Each number is 500 + 40 x the weight over its row's rms, rounded and kept within 0 to 999. Layers, rows and columns count from 0. Numbers have three digits each. The size before them is the row's rms in percent of the matrix's.

# layer 12 MLP down, 160x640, rms 0.059, rows 0-159, columns 160-239
098:488521508489566479445466542488510504532506581468449496464494460498545555506504556468384519515470563537487558442523469545520567491430559479534552505484479432494381498496442429494525481508519488533524469494490492532542534482470440491453443512
100:533512552433530473511517505496492468485516539545504473518522528589562519504522452487488480525519448528599474506540552456506539508412474511495422525568512400510488488489553473486525489469490534546530492494496449487440511502508548425520413458
097:469453529479455476473478466577491507497486461502498500471481503506475474543515458422426535569506485509540526488495551554526520482498445506483512473538508484526467505443528475521393470498527517462492560512485503510425477472434479463497530590
102:536464495490492453453425515588542533467503435448523541447522527444485484490526531431518506478466517465527490468623475476493521548515509489533444493494477574473503478478547489503505563552502444485539441454494484505549492460470507472563523506
104:528491542509503536513512545522512541511454472451539495476482499499443560436623522546464606515481495454494476506461458454527495562431513486430545488480503516444459494555444535503519519445493517497507535446463446533476468484503490531576485542
102:493456444574523474476528512443452490464492470487485532565532485508466466477515521461440510526571491497512497544532545511509489510485423472464508534541502515538580450523475481437489489531466536557489457496506506470515502553472513518421534549
097:488454574540553556467517496499532534511481569463562565539540517547559542554460452532465536474459460533503524538433529527509536494534533469411538536455551534455555555473516496483522498496521499517449620479517552464467437488515434499514476520
095:477517518504476516485500440465468480536455451478506472432440519516530492531509562424447530444554483479535552433532487596484444492479522504505526525528482491454481469490579531514495514490551531528507479562469528528486502481486533477443502496
100:444482519450485430480439578418557472561458472523466502492455432455478474484538522495514528487526491549579437486580493534500516585476557492463526559510412471483495526500466469509504512531583511527452414475463445556444498558574490484454483521
100:504464494523536509526390488474526580485536508427492464538376537485505417379489482441530528557445531566442524493505488452531499540481458487524527502514438463486541530485558491495590572484485467553514578546535517484525479576431491548532527474
104:460460498537499505541474469510456528439536432528525536449473540424485483584546471480493536497564577491486486498556434573559491517493543552499491464477472484486498523561439417558463499507535520408489462453497518453525552499478530477378537491
097:548518545546457479430517507547476525472447525454496568520588522561476517523477554518505501528459508479566477563508522509512380469562489486429499442521476460438498550564485552567502500511449561541473496544521429495493489478503529499476420487
099:447539569437605407481515475429443505527487459448481478570518492451509467467432544463546542460437569427443490510495466521554423541507497450526485488447424477423513479532497559495505465450499542524490577564523509497472434520516513475521519516
096:432529488476378483439366430523549510431515472554461471545516505571535537420584460486435545540476457492553506500500500528499532553513385474513483454527550528558470504485493570529450577498514460499482504410496484491522436479446520494485508562
097:483498483514464508507439511454510549469532444610482481435527505468524473522475547453431559606539490437498488546463509519493522522528590540525481426472590515509435490560457530508520507477531557493423535441512552502531494506472574519458503500
103:536483511549499475484504494449479453450519511558490512517436514451523505446508490521577523510555534439538469535519463446508517511461421561556458506537516589449464539441543531445531596498452533555539481488528466560543421484493431418456452523
109:551456350516516456484504556547504528470476491467477515519503521490553524505558462524528482511463521511477547466442448547452535461554513527521509516518518566536453534480414468552550492521473479512513548472592537531531522540534565432556480419
104:492536472492530487507456466530469448538442472600477495497472476518504497428453527523498484513424558491503456552533528492521462463500515488455484488537556488526525474563512541538458569485484523480521461542449534482444415485417516517538514480
098:439544444504507529533557495405504516514565520427478496468512470441509528583506510481472423526524482532497493488490483467512495496540522503551510505503492496497474511570561464514479512528500462504477553531580476511557535494478497469502511549
106:473451536477442527474569469574475553447534548488463523515502528511514481499506412472528478449475540499536591434461468550558545533491559451450482470449585371451439501450492471506441512492496537486486459504517487506556462487473520583530479534
098:485573508540481523456457390480496529456471507474521527599491482519610493501524506501565468471507531478522502443474550538524517458549444500448552512512475509490372525544520583521507539506592539455516502483558522508491549527536488538427540501
096:619552486516440483463474414464457445510493431478510462503517470464456548442515503524522549418504570417514462475501506464438468543461526541526561512451423553491559465524460515549483459496477516592512444494549478540514407514500508441512499494
100:510444468501473533516516481457610544529547509545580498543419470508505532523525510465447459506525594554581545524476528495456474497556489433412501549535502495445511533544460464478523470479476537514532454508462456544517557570567511466536451449
099:431507574503562432510537457492527468478396526577473490525537496535506493455491465475446502587511530532502556555525469528501527483525438480467534482504573514478528436476531519520499502475462507487514498456566511515492583452515483488481448531
102:519456553461502462516508489480558416481502502497457527525543516547503515502601528540476497508459551418533494502505464470492446453566466526506464447522463555507526386448526411547491537489546527445509513498526417444530468526569483486506445456
102:452382551459513507448497518395540569529475540523485495464503509512472498524459488528514518451481503488509508492487465522543608554564454444511546462473456535538571509511531480487502490521498534539530488510511499553508511550499579515539523532
104:415524515562473515540519463482452557499514556499463507533495507468486523504503493484431488531487538535503469453474498539517518484520507535469491500464521403571498481554500531490566461534525488448531496519576539589540458502505482488513528547
103:483454558470539516491543511475514529531382486454493529533560499517548553521490502496482461484446479467553550539596495500518495481508553439507483519508451561440446507399483487511504535531488512447480516457438552426474384536513500566517500575
095:480564528530538509493466571475469509459573465562412576500478512482528494473500452491496573492433522434461454484423403528480514524475512530527585528502470528499493433560523425400504517502575516493509417523458510515472533445476432494538480521
102:402471467529453515506501495444484477572487411510536585484557513538552520575504518487466474497480500445528510566509456486519478473519495462546558478561472445426483484482440435491410561501487502516580517497512439506525469517492489508474390533
100:559553504528510495532491486543437479523491485568452465485532495435540524525511517478545508484434497485510452541510477438553452491570532522486438497449502543497472567529526507469510487487511512484470538491497450446521511540545545503500582554
098:515513489471493518447567544455409488473503560432433473470480510462462492476589539484519490495505538489473444548510573515461460553521500491564503548506462542503500489410527453466514513471433494511531583505471527498511487409457433490572475519
094:564473526513520465571515552449484492467455531468518567497401480490493514486392539522516480559528519530484492544541438507483488473544620505470489521497472447569509439460485505546521479570526527447520508424475451497514419457507467509423436555
095:542567520465518473574456534531515447513407465493533516478525458513495563540504532549571515556518449505469500513540514486504526467477545522468436477570549436520498504413505473561456563466479526479490462534511526521476513542485481436534420495
100:568537514480525477521513513463454452480509559492535502402463542503455470473505476572462475434487457515490500518494504463476544542510568535512477488537492458516436485557481498535477512448481451553461523513500459533432508500588488450496486443
096:480521450527495493515497475520466469472463513502522437432546518562476449514597564502500525564461535514525453508502513493471501553492489448384525480458537509464459506543597580550486496505510490584514528512459478525484473445580524550524527532
099:473495420520466563444516481475472503490542435532477401516508472456513475529480456504441525511531496497475480601520521471552495573498511561483400539515516476486530428592563479482480532457483556496551498491464515464520455502450424500561466541
095:491534445490521428511525518555477474503502493562556534462491508500556506485489586515487557560397533457504490553572553432568494519487512553550574450458508588478534404517542523496507599477419508556485483507459521507543468503505471521527450432
106:538514500514496442494485548491515510445516515629533456518541463482540474441493552476448546462549538512539506559506485604511483518471439515504518474455536470529447452577447506530439443464532490452440477557527436498478505484520482461491488444
097:477454481550509400492457500490507456469467451431465494493447534505504428482479555426457440469527470475449459503493488448531496526512533494422470419485524510503422570555387557423495443487507459513542497507523482491500503504542527519502461572
101:541480527565563515453472594478511478459525515481489499535557575489481547453546428457489564441440548565461459491491498546508488512495439461478464454494559401470525523467441446589525526495454484454463468502449477488534554528542468440522524500
103:444538479497470493500488477562484580471510459530513469558553433538509480467549505543443516506484532514414446451483443508507487511486430510444514556479494496573496483479564439451482487561479532499552519512541499486467462416491534493519539483
100:422480529478537518537577415520559486510527502474512530441464487503454506484505513522511465463549501516511508480510489540533493432490500471488531475481456500519517513511566586485456437468480524459473528469393529510414470528470504484517488562
103:530534476474499478484579402465504488524477488516502509561527444575559369470470564492557526499460478532571529558488453479495515550479486537458473492514575528516509543512464476441508476453519489517544479495621489529524531507507489488546506560
099:486485493459561532447566441530555547460435483484514522526503551401431514481491546514540423529540468457519462484508408534498501459550449444535497415562574435509516551505498521519426558526519459567440499490515472494486550501530495444471498482
103:488547484423523463479471485495528486508510525473560457484522497488410515449473473505551482474529434527468531547510490565461516556528460557551576477513525535493516518522420481450505499553536483540524514479572511545500583450472573518541460491
104:571490534490489560566478439514463453458506526523552531501446565448549479455545442441421501471530468544479400484497438514542488519523500552487463503489517488509508523592580486463486458541477541495443452557423481465505486494447468505479428575
100:507510508533514472523501524481517476480504462470458543549468492496474464437440516465491480508510431577523435451490427496554500517536472524496452568497515503529403504544511547487432502519465507536523501539509517513479497494569571441480493502
102:517511446480536464429452430616464447474573562571494428504437506472517491557422482435508547466493522465471503549473493489495460488556502477445492460507502459503587454479516486527520465511493510519465486534522562488619529536503485515581520510
097:446421530456477468484504453510485512532452494559543531560545462464527489452438440454529564492462472551577506446480474513557449528498544503457529542491488486495530518566503517500570541468444513366482495398549492471431482475564558452462532452
097:531447495585557515464481492452503531562507491470489530441487490503465481501574505473505514454458492478507518479476532502571532489456471457423462501568533430508485489438480539516513453433464487535492501504503557507501526511536541571481463627
100:474541410505487433469513513490552531536535515460499499456489516493414500396590474453493527596584518443446477523492461496545537541537487482492462454496510490507494443522528469520468459484450492447565511477521420570550479401512508488475464500
104:482494463460469538480532582501511483517487517526555491538530524487479482550462417503495519437506491506561484508485471492545501436512512460512507482485503525486496407532515438481444424511464494509505500409439492500455578596539474484494481560
101:484525526456494494500511471519471515527512507407461483416472496464526497507525579469408535411439599471441525484423532596539468469543550447527511518518470476446558448512432455473550484559542451539507553516508457552533477486525494579495542461
105:484448471541554540439497530507495499468468439461478464558511524545506489554504503582464436511467517531501474529476536452456495445470416463462455469425473501512400559541478549490365520516439537498451492478500417450484392520524479501401546458
099:617518512477556498472425455556470493545502522544547443512507452484506516490510505531494544485541562512467570534491472490526403508541480529467559500487554469440554607494543486483496540453532504518559505514524503478551511501541475572497533433
096:438520459527458498451515534457514450545494479560555527498546580467492553489501512511560546500493444524548504494565480473504461565468507543546529487488517495574493435543454475534557521502480504475475469529514502507535557467557528541414531477
102:423515466499519604576568625531527484476496488462511454577555546447498485543428471501538549420436597547425533403531530461426538515475449464522471546511501520414518483474550518500534491504469513493508521493518489522442483493513530475524544447
096:476509507508481464493527566481501481507528480440433500426527477498462432591466533511539472456452479508445489557494486499510543543530635520536534499507482518440535486513507464494532448502483535555534473503518501490567543521486510492598436595
097:490439525466537457422531514548491458599507508491514526553488539452534537504487449482448465488491509505474478533461433476487426503483568451491542443492542531505462490503474499492502462542567504513491497548516549529432578520584491515518489513
102:443507529514531533563512413465428522451502461472515556538533537554546549407538485502491489477525526498505475573526429416453517557525429472517527482470533487554499503503465511548545529515573516495546492529513499475537440484433528552452455511
098:493552505571519562529481571521567534563487500491564415464507494513482482460498466478466559419475594476505505425533470488581434468491492490503540471394473420494549467530492509507474493497509484562516453496511459570464463536483455538521472493
099:520452506498474497538521518484562489475483513495592554466515506429492535559495446456574534515473561466514539498568518536519462568481466503545577452489457595510528493534527481459553547527480449486441459536482476458487478536541494528512496513
100:447490483513506546552418448452525491507523534457493545499568490473495446512460490482462598548486528497517521478614422542531434536532449560479491462487510476533539526538481492490464384454452431484504509497488459524480485481492489427477504471
099:504398494467539545456511431466526479476470553454515425506520519515542482510447514411413547484465494490532517517496563420546532527480514554511487490554519589478488515526474457537488414538508471447493458530463446512523504457507521541371452499
101:496526517509455508504385506492523510506495580543527533474503485507523513464528536470489556504521546492534514473472558494480463414534523546427510490472546553511496518489537492474577536471467481508527556544475478417480473502514522531456455485
102:456528502486560494534496525513500498552527530488479521440441438608504538472438506550527463504488537497484450477433520583532453534542548415546511481470560524529515556519475481483555487561511497491458470516470476522510498430523540551513525549
102:491513471515565474478479515514544429452491458518517559531532542504448518560450494482392544460425443459476454502454551560592452548525533562527538517464537444506476523498516539458432512534467521649555467539486508554472523545586456454477474485
095:540576431476528585557519489521565471553537541511529559475426470449449507544407578515480499468501475521474463471517496593505467482470582489447519468595525526585517476439523507478515513534470577479531490516488453482500531590449623555495507498
103:547471493490480494502488519567523461479474545536544443521487443547460546536413483524484531511527473468515487586542480448499473519454509451525527519578542501508495504422481509469510558562501558504396569479519482493626521534567416487558574516
106:525579468485507546498519520486513519532482471465555491507475461597480494532531502504482550430514484517431497518535466535439477498449483482506481484497519471502536473516543495481535567455545560547478491428543529500514507488492446501434547497
094:500426480387506519498542588563482550458478499493455487495518514465457461417536495531464510571433470556506460553475509468505554468444590532467535473522470550444495483491512486510432457567581495504543591493505482546528533585542461440515501476
098:526477493510466432547485503478542539523462496534544437498539466477529439431515511519527544427519551560435460549506455473547519581504526501432500512556488536523480518458513479461488458556485512470570514514523527529507494477517551476493530501
097:455459512444409570533518477501500531502487457519511569563468528518513558501493454503447595531446477503514560532473480480567469450572502529555513541533502525486461550463517466478456524459517515522510398469477454470485574521443432476615494484
097:437516432509471529532506483490545467476547442448552451498546587472552562524552424456499488538570525507481482487473451538495514537459476536535455541526438570479443468424431443469478499484483475458461630540540494467536427526536441560451442464
094:454432458519533501459509532452443549495510507512466542461523482556596547414556567537475525476550563455588439489556544489463481473472463552516503420426576541544519507470535461475481507508493519477445426500547468516457475480456346519559472498
103:520624510465505494511469444508507502469511520544442486467512536475551488547459489490540555526470505501495440504496526484483582539496551488526539538488512337476460505559522448482484509497514473501571520476522527571563522511512506400500480513
098:465489509487526464491469547563479571540457493519512510541497498420497499469487446447499530505498502503483510480496495465538489441499515508538585430513475570483590482527597550534474439481512540510546423477464496456472514503546490547456523487
096:496473498467512498492538500538434534522544502550463551457507553527492496495506506497459510451519531481447450448529524531501551487465495549438500506477486440484481507489506474586469515516505458559540511520472498476521488520482443490532500649
101:525495567468468474476548502450581470531542512431514501508440461406496526492499481517467500435467412469465501468461490493533462437537534517457526510409480436505522441465524503535448495502502538552518531545490527493470504522510550506561430555
105:515490521508491508514542483532474510501491529560562553574447497429471509477474503432492540554521501511523547503434551540511511397527564474528507560480526571482506497557451463633443450477568482471437556475546522540497490471518505553544443610
097:545545488486499509517493508521518444446450418555511457506517423459507552517534524503491488493498514390484461436581526448532485472451518484435591521441458506493432522478462545451480495521540455456571476432522484544535478506562451508446455516
101:522485501462523441429461467546538507529509544529484412465526539482421495457525520450478506542534515542555536497490510539530470496496539531512511547519441493458547517516497467502515513498424466511440450468516497496484587472512515485490502446
106:553594445444547521534545521481510497546462515526493462492480503565519416552509495517446509463539556505482515446523509437464418513513426534533528507507541461403541482490552557486535502489497481578484504539434516503506438414533469524589537488
100:493498489467519441521541511474482545500528530458470598492489484497540531478404519595497545507466432483509465441470503477508506527453435479504488461559475533562518501556506455452495509527433493439507534523455506529493535530528501417429471487
100:480524506538460469462506475450488548504419471424490496575546489552500506567477560486463479462549522474460506477529479489517476489475449523560422500446584460566508428483451500470591607489523583525474419413529496520483471498439433557545521514
098:598487482531512502415572492539425494443469570460540519486526508555534531524446463464431521459477523554455501522540474491497516460507480543497467506497516500468475548527483545473496517550435458575544524503533562474460503515524501460474500482
101:500488586486510501536579567566524509528412474488510485483541518460461488457456512560542458558476522458504471477589545513518453456517503529514523461505548550516533450490520496491505493485487607486583500498414465505544465459497467507445476482
102:518575425433449532518518490497512530481474545453538421508489529523541479461533496466579519505519483519508534530550518440535485498515468539483509567514538517485490567509530528455412517498555520511473434503485526574484447500492468482500540498
103:542482527491506448493501424592448487449553480456519451518560497492486477473465430562538535498521526479433542468540441541537510550492553438466471474462541567465468475511522549490529495519464492508514455441518533442517512532533531487483476504
107:524510486476473559468474489479490476511479546503477551492522545562550454546558530565480470586554427498536521497482475496483495429537497524498501532436552498485474524444551423467497487480569496583552499549483460454474439467467508491449493504
098:454559539432445515557520570418517511529545488514541539548548562509590528611528580548490481603553541510522440548553468491498460523493463496541493521462464504561493492477533514478441494495378598529443517507517566578545585562481488436485514456
096:469516474470481519418489528415549556540456483474486495502477445506527461515473481418511564515430505546489491516500461455508483490495532415510528535493555472499449570441514543449467493438451531519509481457466509442561516491476507503591458497
097:422529481487428464553541495478469485466462484525489540516494471515495506517477533516479519448439566518550572414504554481459486556487481576493537575552528487473493469532485554536477576455533440551465536497523524491508558524479544442494450465
099:586427516524545597475469491544576541463544486499543471584488453468469525519527490538469530528441494535497533461463460508449533530535501443453484491551499502502538499480409525503568482484520522450508549503396551548475518476510516525434508508
101:573506506463547502471455566483508488483435506473486540466466467472494472436498471563453507475456533491513519491474518492500409469517475482512504486534466520447534518455520441483499445534478489459515456493515494545495479475512502527500490499
102:522481518625454491472515518494532436475460490409488465515532502455493516488462590513479502539501513543473475496534431472519552506596487468484460527450480519516476534440501523414539552465471453562571487482478506559491490500497442472477539468
092:561551498514478477524504469470517468419540495567488504547462528466511540487518503470454477475535529483562571451441505455490519517496494475442501490538519530435474511508496485495447476377495485433473425503480412494470509504453558487542585529
099:487471543494478517473538598624496486501431515454562552449523502465445477526468497549464466556514534474559495500485441485507552529510488483501507449576466494504505494484483463585520477543504530422495568471478482522475554514495495552491473500
113:467528526483503499478458505495523512504459456536518558506534518452538450508499460590480534476535523525490454547520478477453539527466509538550506497539621474622461532382534491444478530515503544456602517441492508500465433506523490510528469498
101:554513529515658557442496484435451494497513402539549470554586479550481454554548443490467504509513485527464526518523524515532504547460498541551471473522488526444492449508456508507511477514580471430505522442529493482414466502530483475546463567
100:432566430512454564527532442472561483471544456538438516575540487494467462465463433457574460474467538554594444474493526441493450567470456509527479480477592540498481480607529526565430579512471517506454495422538477450456493476476547536520514472
103:454467518456425479503496519572448523582517498481493526491537468456514537468460473537532460527461532507452479519499534554548541449558536503448510518476520501493453514504557503489459521570419526475520550481545502528511406564539541547444592471
094:606438506528537535553538500494419524518513563408486557515459509451473545486503519498500488502551434502478541538488493518416474567471554478480478453498481470556549531480493561553538459468477540471422492496479530484539481527439576559487494511
099:495485501457506523495572471506495497447414491529546457457503496489531479512547445450559505557544592513507527504546506544542512486485490459488518448574418492496509496460515497529468491443500465479417488499486519477433440513432522472520469499
111:465502520458518546537531499479524485434432499575503419454534503515483527443531489529549588515456578549463463440484437480439505556433449491544565525492489504444480490544465497553438530476515473526515468521442450499488497520452514554531542465
098:586532528535484499475519479520433486533532532528525443507507533436448496553468601526397478504513480533487461435513454510507567442474487510429484510515557520474541483521564519529629488546493577503461559468441463528563504494507407484517476547
099:520563487488502456533487444501537496478509508514473498511568531516522536500527478496521460570455400502498520498571472507520477421509565493423470464486508483536544470402471575509530471496462542418471479573476506490503510526548429487444472507
102:491536391458512509443578610600576425477505497505452484550527473539489515461499559540496464486443520526503464498489520581514519521439528531475497532520512397448492477519520485398485503549573551603501474468506483442549510521540484448568551551
100:461552527524500514457473516571527473524484475453531484453500572506522525475416505504495499508437454508512493480496587469514451463499509535497569430495425487633467566474466488515498577472517475508458577540472481429483480503546504512510464475
096:525532460509474458452526445501481512484525514460476487528507595485562408603460465520475497453491467560451497527490488491480431500520578501520472553508530511493535504482481462537503490539494497501493510454467537446508552510515557507549478503
105:432554505479502518471546459451524503474475448512504534512452482557535472538453496568439563488490505422567508475443374460464470538427522493484534468455452515551525505518464514480455536463521524532583483535521440460453510484500505593462535503
092:542517421499528588513498589533495542514517448478478465510637461486487399538455510473572496552493498499524463522561466505503522556533525408567553508563556439562478536501614465480459537486392551509520498473491482480521497536514513503531550456
100:549560458462426542454550528581469463505473470475579500465513464553501527518508503476573515516466564515491484439445536447505481463507502581454433451475480471477489527500399486497519434438459536471587482508613474523501538505514454606482579470
100:477444476512549462511466516462487536451483502488478569520512505471503527496536504561377498535468457535510476477501535438494545530497507502453488513501530578513465486468523543557479567578448579505445404504555504440466480562471553472520499523
104:509555461481496522495562463517532493480485511477551417434556491536511508519517578504525585488541453535471561479509477480575531463434510469563493481545483525530486582467503542515478486493466500543465532501448551505532535474497499500457479553
107:496510514496399492513426486507591467488468578476547421496528494519476481480491443477504525483563473497490481501511503488514458505417484454484431563513533478477543473481563464495497540531519460477476499517502451540511463521530454416511434532
103:518449457530497516460491554609497497488541496481546498459525499527459506524506524432511530435435490478469499541540414487474456455497454509493452497471508554508581503473472531528524531540503497520523442510478502516529490491508572564479429447
101:495541611521551544516480507462482502523435552526473475578503500423499510536485444522513489525431459484506526521514543468489444478550394479517505465536475480561479459516495559463447499433517479495451505515517523433426572519507430533509439493
096:500533468499439541518590516505488472557481498445474580467485517530476508505497454464473510538463558491489561538494528490473426529470499493508542563393528552489539453491503472464558478491505476521505508508465470551517393497457480481538481479
098:481496486504495530477513550482555507484522502549391550466499507483594489486544510545419530589514439515532456526473467456455485621478510438579534486452596501524480507550509467489513563565464500482479610486531511405497394461498465518429533503
096:448486489527543528466557544428478470496613521531440511493521510484556492543516512478520500510532470514443457470538481471502527556444543525426491541480503554510521496487457405479516473471489487525463543461512498471468472446480499514507501509
098:462490468488439450520535434482526540479518477503572544528481522496507522468546453519457420514528481555518558473515490559456504453537522566486542524478547511525488552492500513535537472451449526504495516521538503436451511542537470450524517569
107:410517468545538453531545627535474494537478511546524520491507504498428497510518545436430418488507543591525493527452499522499517432490411530481487543507542497491461529480595496426545571518514525541544471509537538485522514507489495444529451489
105:531551513551551489543552531508515483546440502482511513529512488468442513472501495469550495448498483523560530517459454456518542472513428511502486513499431549482550481439454528442421499561432495596420463542508509515491520508528511531499443468
094:549469472553521523493505504519490513577445488453460476445521458525505477446467470453562548480502460536496520564536522546523407509567614497428479517530489428495547568478536465491439461575488531533509521415509445497554444483496558526448445537
098:465533454464504461514446519554501459537441522470533525501553565407590476531479529503474484464532489497466521497532475507541527506513458405514497506471525478468492499446551462503421542552500548524571557470500517520469466517499501519468530429
099:515465471459499535478508492491471501516548461506473511428451549452578491500442513569416493485471550588487529444443469439526513498552488513481466483578526472487480520487573447522482535439434453551447477520487468495438519485523514494509391483
097:511461483483538506517531587499488456447459467468471520527607572508530505575534487459497532436551464486472480457578473556488517518544449525477531514481485520498456513548488484517452495512491517461503461562482492478540553471461490477490578505
106:514501462580443494518504465505531549487463501515513497542451531473496477493496465481519521603404402542590483485478512539556414537486429474522418602495440420447438528461515592606506544531499557394514540516542490517534443534534556504481529462
095:504417529498474473498520497530564477512518470513498489562542508424508474469511556485585516451522516515492451517530473506475477429513514417509494470496518541448478563484436510515532462486488497479494464456490464436470545479484513460542498487
094:473460498491529528542485489514507417472441529518437549476485522555443466464514511451515516569506527483502567445509473513521556504468578412527502537559492457549543536472467510524522492539515538432541498487497530560506580466536538517513535473
099:524529477490507511542482484592417461555485482621465440513495501459602484523487569542532472460464520466523580547499536395506510467483559398479482478527534493491494508478456537469533545436579469557544493496493489423512550503501484425510467497
103:483495557534424528521542476462472507519517514460486528547547572493476518417497567463604523463479501528440486531469470536531508445481487515552493487499488447525508490479479528512531456497485489519495415499437528479444479593479498567461574457
095:426533561509479504539643477446421515463516499487489538487457540506488442475519506519478468505488528475424536559496492446473534475559560502481566519484464461522566546511566406467562463505542476456561488544534553451539464361535478510523520629
103:495464488496429484559520456560515439530472530456509466481465534437533495441512572449521515491502432501463520422498564564572471481539485464529493539510579451483533515537455447509494504546512450512480485572476396461471503544530497465564532413
102:425496535524561509520581477492550486551538485400467520484510507540544408524516548464514494494519506521437464450569527575524455529468615426445499495559487526473464476505508529517418495472528508487528460510541536475484535470438515455493479506
094:459515557506508540523547515520552467489411540480469420577503517529502448516601464442491488561480452490489559437535487450497453489497523535523573543508474437502507425524513420480519467498523481524547523484522467468520485469436460537472474461
097:495549479468465511496506507464512532495503542424458506504417517491494516496410494538516526430438503450432513493517539526506466614510456504446483483530455442504581407516536508477543465495475489441448567424540486491460478551402482546509535448
102:520397566521565509480517521462485516520533440516473465534628523424522514525586542447492537451465410545561538458587514541519463507466547424504492452591453506528420535508461478505468495509465527540534540467529553519429522512562550454501533486
100:440449524475582496481497522532512575483458507546522566498465529573510518476507534592513529487427416506466527544514552443544555565493564521560520475442581461523416538576485567475495457541520538476479516421468506411486472480406457491496607527
101:543470495493490422489552591518518496470538532576550524503539511570501473525478523462464508547483519530506554528474407519505528465493459502470488476472507443495509505480479528468521583487482497487457479418517545501541504502499521507563489529
099:445501476432512435552576543558522518465597551521545530513501453494494466468480494552530515516593609474477518504538459507495496517512542484453502506464462496462428486546513498496460488562503502481538490505471455574510490525525453437462476545
103:471573609401418500470515495479530525515533495459503472519463519527485517491479502498524532465470507497518467443513544473478464480563463463456447491570561539459550465412531515495451481457536491445532571480465588509490499545520478413387452451
102:554595521552557497539473500466527531523494487588493402432530485492486457486533448469455524456508543507448542490482512448479517452541508508448500542481479513490462455482580477457458531457570519548504503429453570513484448513502479471486517556
096:506512561516531449493534525561417501447558477515472440510512506493437509496476493501548476536508477524504414491446524510483580577557437519536505499474461526522511498472493503468541498450513455537531513540477474495529539491534482549494498517
106:580516503471524491513495495532509540517487434626529512455478456429484605438487505512507484532516517540492510460470484528474500564456540433513486486500586452508507533541493536499485450475401541459520484453506485436508465528460522493480557487
099:540418520480358487541462408498548483487481530468491533469526475515453446482472531396518485445483513486490486421529452485542435494512425484495523536437443494489481553470546540460457481494521514553526539525514503540553536528516590499506483526
093:478469515428496427513502553504509474477446473466441492546491494474522528491522556487490474457435501537533576430510427481524469454475421496517528507517475429518509470533544524592514498502497501438458566499473484543513501488475512549462440468
096:469534412511495477568567501475448540502506511546519552437507546429485536565505494540484571528513511480490505486480489480477477443578516458501526546520402602505496506517502465527455509518571516514447484494512569520461527500546499400492568565
100:436471519465439532464452523522474540495556447542444511439555540441509402504494496479463504473520467486529492498519470550486541491488410531499452464531429469517508461485537525489472502510485481505522527472553535562528486472455541512465563462
094:540501421581538522527455576470515463558486507485525499468572465500475548566441492527492477496554527431497538520494567552505494491442473459537483567441459560446483498415473477448552501530428568489449497545476521449475487483464470503520458539
096:470474530544488481486457515526537445529538455529485550525460505471479485520583568534554537539493454488480496516567603470501474486482486548483459558489490559502512473523576509481512542461512473500544515557464543481477440507480486497548546504
098:489531476541524479496547444517427514517505478492493495510584498474492487471462554525569492582509455509537561546515540426540508444535537439512503532492522485502528515475512551514516517579445522541521479492460512490497494466470501432522508486
101:542526552538498401559405490505442527564465489484429548476547506528437503490541444484523574535529518455470442570491518510463506448472513459595447515509529559474461513513514466466581440460458520558542506484548519533509478478516536524494581506
101:527525467511505499475527498467530501558500502474508556573461475533453474571406498391454518401456530419466534461488497455537514424428490478515590520432463478421569483581509421467575487568474486500496455498501552486548455461483529482508463460
102:553507499518554476514494449605511466523512524484464536430417505497522502431429477465477504512518519521471491494459465546503549515470571477483440458452464595442563515540496449537505486526501508437577428508385518572487526427444471478557482511
103:459421489523462477520655532439451489486447466513441546501444521479576502521481538604519526526472521470512467507472482456530491505509483535610492557527419445500521480454507493500508485583471460512543481511560487518468549471541450532452522519
100:557528488430418531574525529506473487450450544434532542480452536525455422520507499589460485554490458463485461581495554565511437519494552478490504502489451520428496476522526452530470544551516502509489456527542466596495512543417524481468528466
102:500621568496455523472456560477465458493527548512473546426457536486454518518462476561516478571499439498563505486503529535462486445505548534451442509464488420475475475510445519483483459457516455490508541493574425451465458464484476444518477506